Each number is 500 + 50 x the weight over its row's rms, rounded and kept within 0 to 999. Layers, rows and columns count from 0. Numbers have three digits each. The size before them is the row's rms in percent of the matrix's.

# layer 10 MLP gate, 640x160, rms 0.0633, rows 596-625, columns 0-159
092:471470431530471557579542486381521471459487535535527477507530505444437551499455527449452461484456527522558476449519453449494476471488580492517574467509475456528470555601541528538455467526480516440539578511560538534497608483502521486442539475564475463593478530433465531602514457524398522397607454496526490519522436503516449436524483558443464466436488446491421634523453538499544416485531418474510470592518452527592488461529566451510516470516611415400449443492477534428641478434524464
094:517547461520467491430588593485391530453585473519443504526483564515537486468451460501552509537528509498595482538588585529509563469517550529454462505492542450463412563476469477498497509481477553460530610478490509570540462482498457507458470477523351546573399512417469428552568507482535592534482519525444490517486540520504551525569579575434556447497638472569453454403485476486442491561558565422454482437520453536513440493448468535418535481446556486424504414594482505458455537438476440
098:513441479507456504531461415503444531467461456530505481412516550465475502566473534465438606491410513418439548448445504538452555530449456450484500526476578448423578558516425475543573485566510523516578471551497464530469489412496402466498552455530374434550558479535524468593571493437559550569485491549513527507591508425506455457565465463422536530484510562475537487540508516540522559465480573482545544498415468513441405415387508447480409492532449509469631486483519528508504602449586486
100:532395593520478452527501450493538438431494584375487459527524482491457510529449590486545588467509477517558535495503597614543508400445479584509577477566458458495539628520578436542518451483461561557457498504486526455555549486471535506596489509544514451494457418541593491618551549524507442559521480513575445431529578396507450492527499468555492471496461472539468471518573540536507437500522544429512559506487503494456426508450561477492477527509549480512351533542410539515517586475532523
096:500475477582545448550485530481536583439514530471481474489512510498476562571534492467534571597573558522454388517498483495436537423473625492440473474429428607548459482545532613480525476514481484502492448528542493380526501528506451526462492546458471509509512558557580521527607410497468506473479367467516521537600423538450535510490533509520582490550568565572605535520460463451493448447398511471523453510524542476571517560572436583525513428507570473602451513464468421462497484506547448
094:416518508489496528520604549546450567475425539536584522434602584419579533424500562542499509478566524525521546504533488506408494512401483537457474502445502536448439439472440564490500501491462466447460541481499402481526405485494516553590584421519529555466511467465574561502663490528480504468456449510522474564563461478572499538576489592376574462483438539511457501520437540453504452533493518576488465537460476506478486510462584471467463376416492500444450491491533599534481455478514430
101:535536487442518484486491506454488459505518582460459501390491479481410508513483489456500500493479544440535519444582466542448510475566572485494484545527456453435484493577459536440588402493470422564505550512540558454551611457436395487473526547463527516511446460495538519578485608481598557469551537617536430425585481478586515515436509555601531506504474490513543530511480498597467480441519508571533410482534564601545405582472408464513524527479572443409430545509452400475506468507483469
093:494440437486508488546386522509481458542453555462479550517455414472518410481500563558544469512462524490383502504541459408493554528537543575543477594495499551488519500415553562442525406545603572536491438398523513515528562550507508520483465477562380496453488482567482460536594587548520435440480544528524474442446440523453443521551460504552488560483507429560506531553614485450465432497522481538465512527546550431486492515512477476520467463539563450542502449507416523390418347457564491
103:497562519511470548519509463532534461459461495509502482621544520526522575478447530538495500426549446445542579525427509535549505473495467380435464468444462466595476540441565525436559583509520568433507441599504423492522502547575564527475531592451485572482406602543532550579521580550518470473393466524481456521431469522484542494502469453548507566435580429563580465512455498532496555546463590446479519542399484485562563463401473466478442499440501525436569494547538586503491477400541459
108:564564475509485440576501598521475450526567535434575498468520549468369465417493492469399512480530491652551533618513442509485495544548560463456412514466505458496452474529516563468499527470502505596534491458506585489493389477549560534599429503490564467532582480412429527445537517528535541508553498531487405503485487545439500473482532483532426539434523521549499624494466459416598540517491501473509520412542469430512489510560473494476446430499541519464423545524394426500526456535463562
103:474503467491446590561504474466430449433514435475460485495540463534603558529585478521507467510527474393490568527503507506531532423421493447454442497497512598471591508512515454540456501585431454500556600542583544479562488484419561511438473548453560482503462558430490527541493495480553553545485452551426534588558522463488461425539461552507584478503455397492512417418370497485524502374598513622568468539523553525542502535511518523512433470404443513456516554546550524483499529431513546
088:514504499527416507542453594441445545578538539525423528439476472412400542469431512537415499520523412544464510485490455501445434447553480436427504436483518535564439520491567476605467394573470501429475487469521456517469465502472568529499454468530508434538459493580524494451575571400532604489476448474535530457517536452493436573471466446538492560615466489585538496455500447461537449475458505510563439382517466444411541570465494419599544452503483473452557520527409433477559533513525466
095:505450504512542515396552539494502503455465530564526488412518459496430521444498495495477365591464511550439598517527566452509516560481421589518560444410491505520537471393493477558491528501516558521435528563445551444498472494520465395495498499535476584479581561489507490498406504438509555440547415472499481562510458569496608453421511493599372434578537487480515497460493479536485445507513504554520552507506551527516521588397527462534469461487552498557515507581385550516438439619502534
096:547510438483535467517529532571525493461528522534529484582460479542414460544475568573529504558539534417536557521500516477549541520439509508458533559551623483520437534476469547483512555493488511530561659499499452609424473582479510548514444488588507508499517480444420461532536438497488553531500522408383505548474566397524504433512489518623593458485604510424495489418451426442538472515536449559587476562558499464476471441446535510577455519571489593499533494565426496474588541451504497
103:427437527417586490552484581469487600519416515562404504467579561444399426471515438466425463526647544490474491489532503418560496478544477453475514563477485634585548496508515429476497457514544538485526505481496543567485424504550502443449511501466460502535446546594467542560517564552453462573537577493556451540531472564600543532507555568588495493468524467430547505450519412535510524603546570503584451544468509507403441537564516571512543458531518501486484485551445535530455506520456513
097:501490487524460487459555547588374471431410577456500546651420470500533510467495509433429482523601547437507449452479571505483446523380512515439463456508422521442528479503475471498476451488458510535501549483474439459519509516456405534465473525512458367515502395490484526462504475478503440477525521480510501551514540472462475362441550548424503421572509478597592503463576519532496543466412494486526427500522494502431577436511479519570577504493502494462413599489565469610475525540524547
106:583519576549531497487495474482476525493472353491418462511504493505569511541573564511455419525444469503490585398526445507526571519509584560440441476479509419445517506480536481532467581458574450558522484441491525531457541538484546449561545513609486544422545503446503471477484460449481583429409461427485542418546421402491612519519497481462574482479600581465464515484541540435601544527474582511480450520429402479468501565560449461448450473552473553523490506443447577499536550489569481
098:634509447539506520476546518584407514569548474512466546385515458492490435497477482547549623523522526556433517542516428533528481505453452530437476541527495501508504467526525570356446554459562524573560424517435522519479535533512526457531351424480533482483445546498555608465552539492549535501484527473476567505486448496549469468464461538536505455456482503561498482494495583481538565511550511559502573510582511423403422454427425516410486559453469397482407461520468575486486558583541483
100:477533548500522414469466563503540559508494499507560446524371434508558525479568555464456532455439536512467557554449585474556525535473577486556473516366517475470496462505406471537562549576449529572461530422522522479525444499454627523484403466526503548466518538523496498473521469464438435464471517552513553507564508439619558469514393456513525485561539451536563529542485532443500541569557410551586384556507430496428431559572507456455493540553458456448527486492494471437595430488498424
097:488526484575483430483484520496462567634462565507470521492524518496524506524532531472542462418507489559515429570535441531527494430452564458553521478521456505520635517463551577513490454551521589518581464555477585383495498513473508491568477562510424523447539454481518504490475542546462482426598524446559526561490437572424551454518426525521456536505444495485575568565483467463565616568581454514433537404518514564492466476460583476531399528439586535585425547537462445417449542469478513
110:498413564534493501598491440422470483410501426467508390415404468470568483445590487518515535456612473455512545527584465591488481479442564538481453548481363555574542497424554438551580542422499507470486480482500471498478484554493452489497498506512530512512413509452509525430531604382495540464599479456512543474539485452445451585550447504535500474528607572536539410472488563525427492485490478504545527479497490526488588430450530445575493492576505473515435556504556445516437459565511498
104:470549535514449570591466583491445481609558530551469558524486433477507471567564497426480462494546402515562498494483548560510499448565629598512456454419474457550429533512526453488593555488443523411451488506452564504590540465476481513476485439570445474476468590484617571565553526507511459571481493565451468447505566451492414478474543497556527536479491494382470506434456440481527475571402485467547476514585573433556516529496513539443410534504506433543506491588525546520461533496581484
105:575459472542474414510527554544513580466578437490420446482500477442470493494518515476434506424459542397594479514448473524397479547527515454481532483559488521509467411516480471365482593470520486498426459433542509424533470431472455571514540478463524586448476442441451500508548523527533541443473528435509501537521480503427577466394512513521612466401398496572467434401528415416470541513518452535491481509559428497519524512529414570499538420561483462452506534576487387485486479537432544
105:447423486457493400530460573483459516453504549472427496537386486444605577555517519466521519568577479531539554498485568521506462433589487494513515447519436539552456556480480479489524491510438440509562388519400544571552497508435524525570509494359476489567557434445493520543496563445419498451507399508538526501530467552522523528445399550413453400469485557522401460512458451447509449535456504517556594432469551504490476499480520424525473463428582476597481433491430521503529447525559497
094:432524454513398421528597525572455472455419526502515485445418467504455477419479466461491480504466463399471490425589501551498422594458477501490524460563516507496418461552547530612548523466431484539562612582536534459481559489496440586540474526575513469520524448481547547402507586577588478503416487587483579402533501489499448447484547516481501513563528483495586431478454558493479523548502476552443472572512482572544508528405551493534434455444461516473524435444429532562517542567539549
105:525438452470594529453557565547440581479477522538476482488435444552462496502534481523496543410499474526538563477487532467412591411500449433441557622411472511503522471505493495468548572496455508479528510590438461523513577474481507623515506523422487509521505458533523593486518411457475494526538573469441501471530385488466563599417448422499484516489517523546572421554560497473436543468424485577577506476529419572499457537631544527501440492499430572437476467578463497451464510458407506
103:576478515431426551553501440582482513507502518517439493468538445516568467497501434580500524479515540406429544578562504460454483419442504422556480448420526579526465533553540533524414520492521501543471471484552483499496510480457505480537568480448434550431510479504598480512503374518388483464555500542527479492510495482566593463549484489502455429541524496469447595503459556411506465549566514619592553556586482559501445574553493387483426519406459500464502484563466414498391504543577450
109:491565512525551522492496499539552539516429498478365542537500454504533594576459441425545417599467520478540607449521443568565573407503481523467471550462492443439564554463448520498567518517518447560455458478528436490528562534578574508560498467510578479434551435445530468486491464447472458348475535545512446578495505466556541484580413577577541492442476504440518521547497556529463450538522565510492558474414482515615444490541542583484452471542516556542524515590487507480455420522584488
091:536585580457495463512533461459489514558483544575540492591529518556490552500501469456497481470458510539450524452566563479404409438469453589561508471537440565495505564422543433546460477376546465490532498447501492459476475507470511448625509347523472464523402475493496392467505560500513525452577533585455517457511434462535518452541506468515458572459433486576455489524447582439548514504473446477486512468500494437560517469592599485464546602491405446473427419544533462445565445557529490
095:481430408476575598441413592519483524584501570474492462529511533509483511463445546422453482586465504517523408473548514523608491469566535531557491505506457547514486490481427565449537547515491535565497447541515481562460544451549522547425540551475478469504480484452446431509589494467446533497521444508465547539576506482527487370486496552571549464459413422484477416418524441444459564513518524537531543437474613523541611560518477511523478469525484510452481511438389603537343484526504552
# layer 10 MLP up, 640x160, rms 0.0622, rows 596-624, columns 0-159
090:537508494501581493487544532498483516485588524473412535514548569509462508561565493519469489515532453506457548402569439572483529565541459542503444453546409406518568390506451535427566465459398520433528433421473572441490528545524451445471570506522455441540578541517431506510455494455503519460604536522457419424486564440478424530426535502475518520610541539510529438433540449503526541463530507445540526490532521468538551455622583476473420455530540524426501547605429490505409574426503514
094:532436490574504442546442487528444434456501504498537418546495498483442389617489525512544528605458589462417388464538464514492511500582492529463572558491364473552405576539516529533520538490556437546506555415509514411477528592475527587457577444416475557486386524505480497411482522522534543452432488516455565537592456510444503578512531530422549529410506515538488485444536501497541529491540532539445540467485566534482516452500494566590469439480481393512470451509554444504501480554456506
098:488482520482454469493565526511473461514501590478452492582516489453402442498435489514483463474499513469510593480510519463491404460540447568495459477554585551478460470465492443461427516419567560525492434509492490471551442489513609509535539531515540593424450622452483461490476532525436352510498567442473497431434429586437436538494497468517511438581526459492461538547479561548512498513543519483394451442565463452557473638517530460436581501464623534471478470483490550461484375486426542
107:559487535422546605490580541563444407511390571453582609487520510441394537473583530490473494549562489499482502463496474436541482515562476482499459541470465443505413490531537443486493432600485452550514427569468443573621533545453598502424446559465569557538525496452437534419517430495447589432515570553448516536429414509504483498478478515493461536479541485498486464596423475435467432514508538511518452600510579532493523491491528492558391521531476537539495493513551424491497463514467431
099:547437462485569508452478539504464586542483572538548568492542387440409540511522459423454559497507398567455455372509554450534438499484473464573486522490559497559491514468462497458508590516529458490577537504515485471518522439487579521465392565498445418528422500435534487437531487547474534434485497476551444573496547461450455551549469438532401532395461426536507524496600482450508529475504521493417460409467460525551539389524486496460481608480477441588539379527522504539472485540493429
095:577498512514539453518546574530540553547468456503412368514458500516512448533484496432460391503500534477481439553556547462385420499512551563510547414546467484542430427505426582474452473459458566448426540527528508470423482507474479411502477504503514452552383513484474442391474515594476494443488527497467480556534468485491499485533557535482519468400517509459454534547515589421502384528467578451624495536563420497485516553530443496553521459468553516497456428461516424465423434599449481
100:516510478542588454485484547538476574472486465534573513562458408502486504554524468537435534552482608461518490517456563432440477504543507512484497568519502414467482494546446511457511457589519535507580556593534543488550458510528502492465463464465533557587457475511548528433508449358600564449470501501498505552577509441504583580531488496554489563486550461488445483557465542553408379414580511573531479520443568651446450496492484418564502636478520434508493570479455571478474538519507533
100:486440470399469514518550472472501533605464542511559464370483491488589497471585466437520451414515512435533403562522535481453471454557532474554562547523500482408464472549512499580506534603478520452560516585405507520509492557525615574576604570557549466583556477526390493510499563471489463541554507500509548480542507490379498505560538507474479499513531561588525513425515582542518491533505516501508446488534429626494490546459410500475570429558487563474416559465525488553536502531475509
105:513431412484523531553467595520508467530550515532614483529542543435456518548518532461498470600479546462517535539531488475508465527515487478480544509527466534481589414451522501407475539519396414550516541503583570368417485427483537557443463555539543516486388492490486461446460530451484568446550500485510602428498534428550525592582488524477504495464528462546452439591536437460476549550465464438503437476602489466471567499423569549466551491561542522558508609516443509426539524587426459
111:543485495474533497550385522531499536561525473503578487512531529475415435619475496449521524502463487536610442444477488549466504517395514458378576547518530567440528546495506572442503527471504560467527561613508505483481590532481529471494611561443513581531419486539510462553477530480561532481518428464492523454513564457495519435449428526468416619500598454499494501426552463565512464450454551504484546464520502499495504472546547508460486535530437536421409403537388504384578531541571512
100:625485559477497514466531513477547403485487507470476487532564505437476543518440486426555384504451449534429567483592488562599423497528552564509508613478420564477450457505461451627530417358507430550479489474496450509536461480467490483522512614510517562540524569542489486378538482504503443521457495470516560509568566542540443543539554538487503427562511492453534497417452455461519533441513483490444457526453560518431412503526478502504465533421470548499448535444414439545579466521474586
088:513570474538545464406504544493478475537547496508453522517494505616534556493510545407483513439494545560409521514494509532513508430479518532581473520517601568539573442548589435489564361643476528598563535455581557525446499453609587479556566486484394549533528444489510519441542531537511493459495501410496559480502494455523469480493603524470385461488474465496485476451471558586459489545600532519462383496476540495561531566553551492501466430536477471512520412487498503521548541526548543
098:533484468410528455514484543625506477456477505468490530493445427541382450420497476636484482483523423482515568494583573490588622577526478516399524458512477477486491510502522523513417531495457519516486455521516446462524378435578507441515555616468480621595509577417469478544427564498453543501521519517527482454459447531571519508574566371459513470456475532519507512526605546440544470471569528479472445532579538451524503478482488506553536520565525526446469580545485501500442463547500528
092:399551570567382533442443469495576479593500527516489491467635558452490518500545572542410428527570446595505451436510488507541541592406475522477520555526545575554616451526505564488464512474505432525530467503414560503469507463526568459581414539550537556519470583503494493453482469536542496506502559447488556500468514479487435481484462584573527528543489472451525453545475501515598403418449521361444486517481526443417472492431570511489539476525480535424500459498468472510568567457464495
096:464492492570471536481540526469482540505501380477477525491469533504539537547418574449565514455464442540473546446450522507470483540553537373456422553483487440574473605474541509579478621486544479590623553524454511481417522484569479461439502552497524450386409512550469511598433511464568557526568553513540548493599456478461490491530611478461584544450503523538475530443566573469534520439572498480496480498485466499432615545571462511412450465556450516457523504553466469447533464499547548
098:515522471487482425566498425537526462493505557585423513555529582517436536442508518515436506465533533462506496485474558566520520516507542437478500440560429515531548512553485541443563462588487542436587550481463512497591466498545494579522461514487613531462539521491473405625505525424480504461449507463402432545546510525509520543525483527447491570522565524463474509439479489444546566458415457615511540563489541573412530574572482540600490505565471411495609522440490445578415584387466516
102:436492538569504496502482468477451482528587586527488467470416460490601544505502458362534535540470511433466518572409466606485412490453444573476460412437458523520449517525459563514490468472550490387517483577544548594510500432482524522403524492468492477543542454454385542566418498529476378470592477557560471576496510516495432591451461439493429517580385472523486434426551488489421502463536479496477564409498510502485524496516487499521546498582427468530509460494521464436493473454516561
096:513569520473561510518568541434486546513524407518514534534528543548512525431485419519551532412461477540367517551529487541560530492420568508516554421521475481489437467478602465448437447489505491531561517515518591560431478491501596608524526537441578441507524497403512477458452420485516543551457529515532518589504516573526545520426575553543461377463470447531507518499547426587553538444523501420474521480617472480498425463415535487446431519553477449390510463545532451464506419424494540
100:380447450437472462450433434484573500516465489551565458460577452480504562583445513438531455497496486358468482477470395436545431511478517435485499521482528483490419528457629471437557504567524550489525373570436443460519569476527493516497560493514454542513452505564470499467528495449528584398511499462457533520569530489521498567535495498500406512529355446547559506386502503545433545462418578537388555490474558489569503484544493523481501445472447534508430453442512562497500505520489452
097:473489477572483402537427513453473460388433568524502489466459489437451433499498601449593571526550498463457599555487461542460458441485499526527511595516470509547459450402544455542538501585515470490472436439545505475571509522436448571505515493571475466513505483531515550404467512468612393419447537489507492525449535456623446463420516548482460537549514592487558469473605418535438457511514481480588570507519542509464544618422467487447523484453504511553461531441485575505459535535474568
104:556509376610618415361472538542457519549560601491489503505535590503542474507554618494516507499363548519407433555576497477427469489485503466491462473540533431424457449506573522435517480480442496485461535471558519465572468491482531606481521495474443498519510470547517455421532425452613564458535562540620469540555516535497517490449498526513477486445458517578421432514449473536565502483464477466565476504480499493490476589535488530543457522546532485464530524550524436461524444476577418
102:534480556519514450531551492503441520505508425495437489568499423529452503553437438513477538490502407450522444608554432544589568577550562510480466550537472559453555384528537485506494546582557526490481495429478438394572439487447477580460521525472602513463542481436485471573608560476599448427499488455504454519479435561427526549555490455492505531538456508556407484541531449531525562533550610471504462437483437456605574474469536405568475561480511475447461511433552449480525495552481554
099:529510487573388549603506544581538459514398582476466460547470562390527495540450488515440489474443513495523390524479559538463471471521396494524527460505486456562423542445469504403494533542498395540488501515558499521462500545495506558525475490498442680530519467479444538515556603451551493529544491486536521429408479429532448451466523500527465499516490450476517452375561524532445437539491558490414519487485512559503490569499412499484475480623477523449435459450447536533432440456564580
098:474492511490533470615531566528569541524496437522599484534489528367477514403561462471542481466541504458449572464515461394517531516519500475517457467447499474543531462497509583543545501450620457568494525509486506476471496613485497567480455488548435491479454416565564415488494370502507446529500490473451496520499498477490528454488480491366400551521459506500556562458484455550459569475478465477493461578475619627492538451426509547475486588480480596496480425488560602550482482498391460
090:576435520578551533502515491503605474444480484511456447561511524508501495490535563476507493531526458554351520454555399538513545485468447478554482446590448584442560528516513532533571456494524546447490517430509466553552462532513567578586423446593527438528497507554472449471483531462497570460412544560444522457562455552481529445512528506536440530456496476487546516535464516400520496512503497574442385452424495536388522517512550528501399449512506618523446597553558610439463502489516594
103:485452470333411467530512489430478503561515589404505433428538566463520444472565522467546476498559531445416546533430474443407525426485471405497499529538548487542459540487512569478486456533587513589487451549482493412455497522504448505577498609435521476488468506525530585465439437414489540463478459534453572482480397575501450515451587501563492467497449548515479501431453545538412491493368443528489466610474551528488464527566522539541455470579485522463538428495525473458545486450522529
096:532568531465586513572464573475485428553453559568429529588461484527485582509492580494563476617380444583541471478533462586522513477510472483415430465466460520460434562567495511486559528472484491431544498451609564473511478594459518514532490510433496483464492491523524517514455538551535551492546574494520464417578517494497576511553487449509568582528426523496462416464509519471464488504544552403430509525466515378483574483546356455459430476454468526509595560559570470505436480531500450
102:515426429505547407509593469490522507415529535509453499523402486466501477433505503506474518403579547461498588544559486601512450456465542457531403483467489554477506417539476484483587557574513471510496479448478526487471458478503482534532538539433503598356480474518428561465551439462448472544404529589518630596432552543568408495456534582583495533592452607526545486558592429433464529477459509466468432575545503538486544534547499508515511490460467506488491425511524540484468479477533525
095:529464455465441485423535364497450492495553455511494506504500502449451545375593419545488560524479519505484454488480543541472451486535508487445445549473488518435454547425513459450523602501505431439525598457554457390481455398379512498526488439457416469432388490554469442473525626544510570399456482467569437547448510515487426533523535458483461471532510456501546560452504559542497551470502481535488472457513493475527520488469492455455494383531455433404489565546488497527433541627541507
# layer 10 MLP down (transposed), 640x160, rms 0.0628, rows 596-624, columns 0-159
099:510551505463526441432514472520401489451498500446512502567499538486465501524488503475546465466487538463532484411468597577501476524519375407574480533577521536491502493529483458418553603498569502559563530538577456455555545525521502457532461492550568540381479481489498496420420556598472497513600460541449580460439440568512464497434532437503407498492487456529485484592466530583537483480372558560467545439596527429524489643463572515437453448459565446479460486488479475549537503456523531
098:503453413578431437493538526500576564506475518491502526511613495454439496458526444551446460581524416495492477443431430519520480431557533445397537384520470403531487503456480548560537469506484476504504549415534565528449536553490580439369458508561547511458541471549455446509440526501474441494591493466493485504525539550478457476483464491560495599467394551485494547624530518551458435591457457519492558490452462515544505559450498450575523413568565482425534530410573530476487509594539516
100:587484410474504496466514495451497562522494390489502395462455496485503546520497490502428489502474587466561422504448529443497452536547481412560512521524501472522515491457429461512471474548447463543564521555485637563505508544365462530430462452446477476464546466445567494486490504466560479635543552545559530523461530519521489426516456622452547584522486490509519508498530462541482467536590467472490531530529443488607499489458500484492511493389449401487647528392467477609500555419441541
099:532469370672499514538516544490513539499516465507503508538538395475522579586469485540536415494465517476439558457523552500590471489459468498512526532497465549470488524504465591505566502559535522533488561412587458479579501473524460471549496413564505507425504509598461488421435503599337477503508452534535495515460530464577544490495552481564450538539421464469489540605561442479493429590470498557433487489558511510474489508515480457476549460508518516476462460402501433404474465530635477
103:461512559455433493484478475433450507556504444535494542467470508438534470537486563455559433422435489410565560505438610472470588451532534588524547543437455520508456527414444471547547442487472481405501509465528524547578444508563491509520538508526445589451512541470391408436502474605525500437394564520611532478594500517459525481488436562568600498519500530491352474541493485568587475441536472466525520525462542551540550497466479517534526431533523518540556538604524519454497509425565462
099:509497467521546439525512506503518480595517447560354517575443507488429534545475427425552460513530639490409503522431524561467474546585513477507469495406572490496489458470432477458441576494452500515451558565429475543494500501480424584491492522533544481555512530503543376535429501446493568406423500399472488589565531558547496454421533534496417477460468552521574457449464544509573551465469490509421423468582503518467471488459519453541505488534547485586401464431526532528585520568537495
098:460500511537433450570542531434533520553401497529475471532549565525494517473562570522506536483455572551494521609419540485544531466512501458430523487410539525529435516485611567555474584445530537476467479467506555493490440572527474508549507482554555472461479517416482459495443463447469460585478555520618522495510552476462547534568627358395572502554478550514510553494507494459407516553441464395464534475477435566531462480483438529569470510567461490537460493480521606394408458476442470
096:399492515501492513451496554465507445478457524511459522484516539548502545520504551469445437545513402508530515448483530478511518517493597487508575511438599528510529465550587482494533402581499462495509468445541497519430528448429457525552425376582471499457379493478652484508479473575393496533445545537555480524563479583462467434473575541484528554466566548418479462569523602475533495509447607503583439551471542433529446486488550477455538575555537431556566485489536466502487447450600568
100:557509565543371458479466583499450525506543549506586454411472517540441507502482507456520489546455454448490566561541546485545583433459518532510555592497491569465536440501514501483574457472441483494494558528568429573459492536395564473520575414508573433503548542537555425451470602471458406435511545548544523486521554565519481398527558487482435439444472570499452423433557567523582475484474488524489477495587497505526494541551562592590445416473570491378538523455446506503492520485535552
108:456492465465464452489468448445468570576589540464474485457453417520461501513503465536517538544559554502576551455552596534490472435449523443404538587532476510463601531453493417501531551503567514531512456587386480394470472520469476471504533502443439445457525482495508403523515472486525570593460510418501477509391520564427510455496469485541412362435531473475551464466433417549452517466545501539485542504563562534430571483488574566484436507466546484584520430459596526559599505489504479
103:478532426455490564592490443463557465376471370570485539440505556452579396466545477487479491509499552519557586524414552491547500561439552526549590440545596430502528505517417501509469471532464454492547474532363480570446519450480435479558465527528560524567490614537503537461575513492443490471542523525573615535493524555507494487473459538537495537496474514493486510530440406434512526448500512492462567409485490553517495541497556479498494569571541460503493434475444424394376453516498529
093:399534537460603496501499567460446451388446502482490548503455472505494540546567490480552527493505585502476470579453478442499518552482456491534644465476562507388472484483453461455664465479453467525459454563518411523536485543477506502557517509577503411504516571452562512391503457470504478515566531469439552474578429527522411595457534444519604533480570504566419456495485532493475522507470421459508446430504574488506541562516466516594473505513492564478511501574520520473444580426443592
096:427518563573467502377431454520430561558536533522490410508532472535532515417539446445533382433521549458486524507570431455505488401447463544465498513396487505463527522462564504415496510454532530431465391505560462527529467462491531527509420497411480540537424543497507505528524427413464462501553578484427508529614462530455450548503458464428459518533380479532538453513603499534477510510545520518528481371529401552487529481447518568540547501548458587498446461522522556469489569453523582
093:528506546511447518532566587506440542483490531481604475517439555480508550564463482463507568527484538405485471431570476542400458525546515449471482525552576517528468474521531529515421453530509397469443449583534539406485421580385476541554485438502471479503423408505545518415498527461603442603463533486505472490487400559482424448537426415522501485547429528598534437474460481541450459500502564464550527539408492431489463423556535445526453563589537433487486438537479490481461509510554591
102:451470535551497478579613581476459449538437509556502511499594498522501471447488605470496520442536606567519512508553499514448562452494447650437518471478491499516518490539496563525453468499500422505458427647507516409619566490448487525483517455601499574518450483606551464443540421450462444582478546522503525450494433479500478558457589540441477609514481549437497439508437475559493525587461449472535525462566468519556564433486484498543531538539491449588456483519490524532470582466537475
103:526594451478525556585476493444560512510551531578506417405498528405464502595406477577413526503418499569450531513481453527546531474521556468407525463522469501529498403419504504563435488442562491512427483499464459450539431417516587593470460401502473469510537548512450434519474483445441420456532528458555558494582512449442523507483468475474533377432437502539460499513520529542430488444599419483517498507535467462504446596472455493414468473585548476551536459505455521457595500472503578
114:530425505520570578504504473430507465438511348476517476436551417498429543651528436489455548505467443487512560442573448491509522453458477498577611556465483542567512488536531455568434543507513564459470524506483504510528579507474557435489560462511428476477604513511491479467508527445485466507458466491458492427567541659473476569368469496518547513492432542470513521412499556480478492549516546483512510545479490577396447593484463441428446549473457501412529436567493506470413546527506528
098:469518538495480547490476527512456424565581531545576551499478532412482381420528436436489574484431484485484505465534548525575555498563546444539608524498480543417477398569513463458634542441581496472524470339455500516505498490463601449483423582462497476496459478522598541519486603473554454474438476492517435488499543504531482504547500543554500488494370472443486542486560469481496514430478553474498504452429477479460539473606536492539440475586487405588505486477540483487520452426435505
103:520537444454484494538478482507479492453450583462437485441442498557499346595525544499503505488567519483432467458589491520538429542448548376504573511534580481558497480539400507497550589532477478491518463585499536487570519480575512491548477455484525416496579438533483474360508459487489454513423456470443487463481404481535504521558456541537461504553548539534525500610464470504533521618525593492589455470504443535534462618478572579527386466421494512516438529485454463554485458490559480
095:461579528530448515449431414486476573571505522462527521523464427463501409408425554529476493482446452478547594407521466478516516464511506487460540521539488455543436424526442557467498427466578573532516472587445533507453439453514618456499523516528473566470490510459480553597524405423442552545582461444597559475458529520391511529525567478410546453467459551503561552484453503471512507377533441570429584510475537456531458503553505549506525513570409572499474531433558595536492499461477520
107:483599467430518445520496551497469523453456498565528484425497572466443406459545573433623470538496444458534392505557492539563391464514514499479477578462452410509444562516485503563566494504491565519546500594552567527503521479528452550489496430446442452573456491440426464573545476451531454480524623495506485437489477507509524475446473413509492534505495537587556460424519515508422496507601593500455495479444520628535481486445434536494486534607424498528471470557414508452492432571453450
105:541494517461412451530485463413503601558497596454464592481512552487501425386504531473539447539449550503501573511558423429452596533494472524531450541495572549512534545486470476567500428525519525559535516550563489473481381458502547533424476517541577506477551523511456551506418516414469512352410480516459462506508428488526527499514431530466550480510565439584584516523558508603482524471471497497455454500459519479512538493460423428391442476514500518526535391441435433575468435442532575
097:568461484498515542595527489494438468501470584543569471570461476498382480529422495466559545552563606453548497587438548645490462506524459499586563465490522451542517527500540545565492457517531568502582516422455461526511530483456476471553548533495435478507448480454569492530463572475464462495567463474491497439391495500483580430475436556470536509518571459470472402431520500470473473585575445581417514596558483483421483435416536519455520430483466554520546411471544595521595469498503533
101:604518614542479406482487569511477600482511499332513487496476399530484535536500501525513504525457456513436453484523458457479439556514495553535466458514447542460478459533507552532436468567621504483431479597569510424586467494497490504505496421507410522450460537434542482474483417561465589535489587484512405470436488525490496527403494487522547519475462503461552507410484436629457564547437469456565582567569545469550451482524414439434386536511531460507479486499496480480486462449520512
096:470568500471503503581415484503521518472542529565434542551493523527565533414482626515498452545534472492457525472478525502463512568500462522419480440523437594469522505585445427568532464547544530501461472607451463525556405428454526510592556592558424511550520586588533535483507384419480414483474503527552566490530555463463526523523477409540546474552465631473502439493428432487415478453494476544438513462594531473456470462494494494548544457445504504378453478510501556567513539579466540
103:430548571532516502497566517562485505478463450495519538480494494484568566446536422436477553469485438500442526505446454408433507537472590437482432486504544421499459501521434440531419477434534517492416476459484610436543566588402550547559536438471478476469430485479532478522448608567574436507553462527495541482497473600530449515587560609529414588520468449427525498584506519522495596538443556519572473466602539549493449512491465541459472405543460504455471449502552533399558515536502537
100:504595507581492565555541520510511493545448518517577484518512452440438506505498460553516604436514512456437543508521487504556472538517588584509530534554522510436456510430525526529432561490486554576551506509534537403452500548493554390478460484484518581499445501512459487549535539544522550422531458540589433548491542546439454532482464505438435415354497510524483557474433505584570429443459456430544569556454561490525512553599614495579423595549568488486529556541382521514499565508539482
107:548552561442493535487461417451483528491484523464550595428464548413517552517501468453564572459453428477510429536417410471576396494531436513520435461531548440450482458517469505536523514507542481480520520577543549552472533443420492507528534463512488508540458506492578591540529542523559476455449449494505467512542514579504525467473529503449440548430552561409475430486497424572541547588396472495530567547414454431514470564508464441518609610607504487529502407519478450479379507436434445
091:442495477554517463585486277532443579455438515527522473598515404493564455512535496543471483457549474428431513504397510430518484534471569437443478486493430508554485508531457450535537468527465522436585486432487461439531517428591450469505475591498579527522489443479511523520543455474417481480497505536559488492526558508428371434523499537533499528525552444451524457484583413449504465465567457485389529460511497530491434503471535552566478495446572505502394443411457512501501501539478577